Part of a small language model's weights.
Architecture: embeddings untied during training, normalized queries and keys.
Each number is 50 + 10 x the weight over its row's rms, rounded and kept within 0 to 99. Layers, rows and columns count from 0. The size before them is the row's rms in percent of the matrix's.

# layer 5 attention query, 96x96, rms 0.171, rows 0-14, columns 0-47
012:40 38 58 46 59 54 53 56 60 52 44 48 47 37 55 52 30 53 63 39 47 56 57 60 45 47 64 48 48 57 41 45 56 60 56 70 64 56 55 58 34 57 61 56 46 50 47 63
011:70 50 47 55 44 45 38 42 52 41 51 47 53 64 46 67 61 65 31 42 53 45 47 40 47 34 41 50 36 52 57 59 55 53 59 26 54 21 57 32 44 50 41 54 36 60 56 62
029:67 65 68 54 48 61 43 34 53 50 57 54 38 60 33 50 55 42 40 52 51 36 30 31 48 53 41 47 57 54 59 72 56 37 54 41 38 38 41 40 48 61 36 48 61 64 52 58
021:46 48 36 45 50 66 35 53 49 52 51 42 60 66 48 42 46 52 65 54 46 46 49 45 35 50 63 36 48 54 50 52 52 46 39 61 44 57 27 48 48 48 18 58 73 67 50 35
035:36 42 40 53 49 50 54 55 49 54 52 49 65 51 82 50 50 53 51 42 59 54 69 77 62 53 60 56 43 56 37 28 35 61 57 57 58 57 63 69 41 51 55 49 19 43 49 44
027:55 53 69 46 45 29 39 39 48 48 55 62 54 39 39 54 51 63 46 42 63 50 45 55 30 36 51 48 47 38 43 49 62 54 38 35 56 40 55 52 53 53 73 58 61 50 40 68
037:71 53 60 48 42 46 51 49 47 51 41 46 32 57 32 57 49 58 57 61 32 50 25 37 55 48 29 51 68 48 67 71 70 40 47 40 35 52 50 46 56 54 42 54 67 53 49 40
042:53 54 41 54 48 59 65 63 46 42 50 38 48 54 77 63 59 41 45 48 49 55 82 63 61 60 53 50 48 51 54 56 31 58 65 56 44 56 58 55 45 46 49 44 25 42 60 45
055:57 56 50 43 47 59 49 57 45 53 47 39 53 58 65 76 67 41 51 51 44 56 70 54 60 63 50 49 61 42 55 56 53 50 51 41 46 49 48 44 48 47 46 52 18 44 53 51
045:34 31 37 58 57 71 65 64 59 51 52 48 61 42 58 66 49 43 48 44 51 51 73 55 54 60 66 46 51 39 42 36 40 60 49 58 59 48 35 44 41 47 50 58 39 50 45 51
084:68 62 56 56 38 51 49 24 39 54 57 46 35 44 65 51 52 58 57 68 50 55 38 39 43 64 48 49 35 51 51 51 53 69 55 54 38 63 53 52 58 58 60 56 53 49 39 41
107:58 52 63 49 37 37 66 46 42 58 41 53 42 60 45 59 45 48 54 54 71 48 31 54 34 30 43 59 43 62 53 54 39 64 52 52 53 51 57 42 40 46 56 39 75 42 52 56
121:43 63 57 43 43 31 66 59 45 49 36 66 45 46 61 30 41 36 63 49 51 56 54 72 48 41 62 47 54 60 42 49 46 43 40 60 61 40 39 47 58 28 49 42 58 31 62 59
110:56 61 64 48 64 48 40 29 48 44 58 46 56 44 47 39 50 57 44 50 49 58 47 38 36 43 48 46 49 48 56 44 52 51 58 43 53 43 49 53 55 45 52 21 57 52 46 66
118:60 38 44 39 43 47 38 41 55 41 49 34 55 45 51 63 36 54 40 48 48 44 55 71 60 37 43 47 42 45 51 47 41 49 53 48 48 37 55 51 57 42 60 55 54 56 59 48
# layer 5 attention key, 96x96, rms 0.186, rows 0-13, columns 0-47
023:46 41 63 45 48 42 44 52 59 40 59 72 43 47 51 51 67 51 50 51 52 50 55 47 45 49 60 57 65 43 50 68 58 44 73 63 51 48 63 28 56 54 32 34 73 58 39 61
020:41 60 33 60 60 41 53 32 47 54 44 60 39 33 54 49 49 50 37 56 56 58 52 58 49 43 41 37 49 56 48 68 49 42 50 42 52 51 55 56 68 35 49 49 65 63 37 40
021:49 44 41 62 33 69 48 58 36 53 48 25 64 59 48 51 44 46 64 52 34 53 53 58 56 57 53 55 51 44 56 17 43 51 35 37 50 69 46 74 41 48 54 56 36 54 59 31
018:40 50 50 57 65 56 44 60 64 58 52 68 41 42 63 63 50 61 37 41 56 58 44 53 50 57 58 46 71 70 59 51 43 46 63 62 43 32 50 36 40 57 70 60 49 57 43 33
032:58 56 56 48 32 49 40 53 45 40 54 47 28 54 61 52 60 44 52 50 51 50 75 50 52 38 48 55 48 33 52 74 46 49 62 60 50 49 57 46 62 42 22 38 56 46 49 46
020:52 48 50 58 60 60 60 42 38 59 36 29 45 40 39 36 43 38 63 50 28 52 53 46 62 51 45 60 51 59 55 46 45 58 36 26 48 57 51 57 49 45 56 62 41 63 59 43
020:61 32 29 48 34 26 50 61 47 58 55 60 55 63 59 53 52 52 34 50 64 37 51 59 45 46 48 41 46 46 44 36 49 55 65 76 58 67 69 66 53 38 54 26 31 42 40 51
041:58 45 57 51 42 52 41 61 51 46 64 57 30 52 70 49 47 40 38 45 43 54 71 43 57 47 54 56 49 35 55 73 44 43 57 62 47 45 55 46 52 41 27 35 64 55 46 37
061:56 65 71 43 49 48 48 63 52 45 59 54 28 58 63 53 50 48 44 49 42 56 79 49 57 55 57 51 45 38 47 63 45 39 52 53 47 34 41 44 56 47 32 55 62 51 38 49
030:47 23 65 46 47 66 43 39 58 59 53 68 52 34 72 44 48 76 62 43 44 54 43 40 50 39 48 61 46 49 64 39 66 54 43 52 62 52 43 44 47 36 44 45 49 53 40 53
079:50 52 51 41 54 47 46 51 57 41 58 52 35 48 61 55 26 67 27 45 49 55 49 59 61 69 65 56 43 47 43 56 51 55 64 50 41 43 64 60 62 67 51 60 39 49 30 59
117:57 60 63 53 47 32 51 45 51 48 39 42 35 60 55 55 44 41 55 62 64 39 60 50 36 57 45 35 42 45 41 60 50 45 44 50 44 41 56 43 57 72 52 68 71 50 50 44
119:58 37 63 32 49 64 52 62 59 53 31 60 37 38 52 29 58 45 71 50 37 38 64 39 42 39 60 50 35 60 60 43 46 38 47 55 56 31 39 40 50 44 52 52 65 60 44 43
120:54 59 68 36 53 51 53 49 24 59 59 37 62 55 41 42 42 47 59 61 51 54 44 42 39 47 42 54 51 45 32 58 71 49 39 56 45 60 43 39 50 56 40 49 62 50 60 52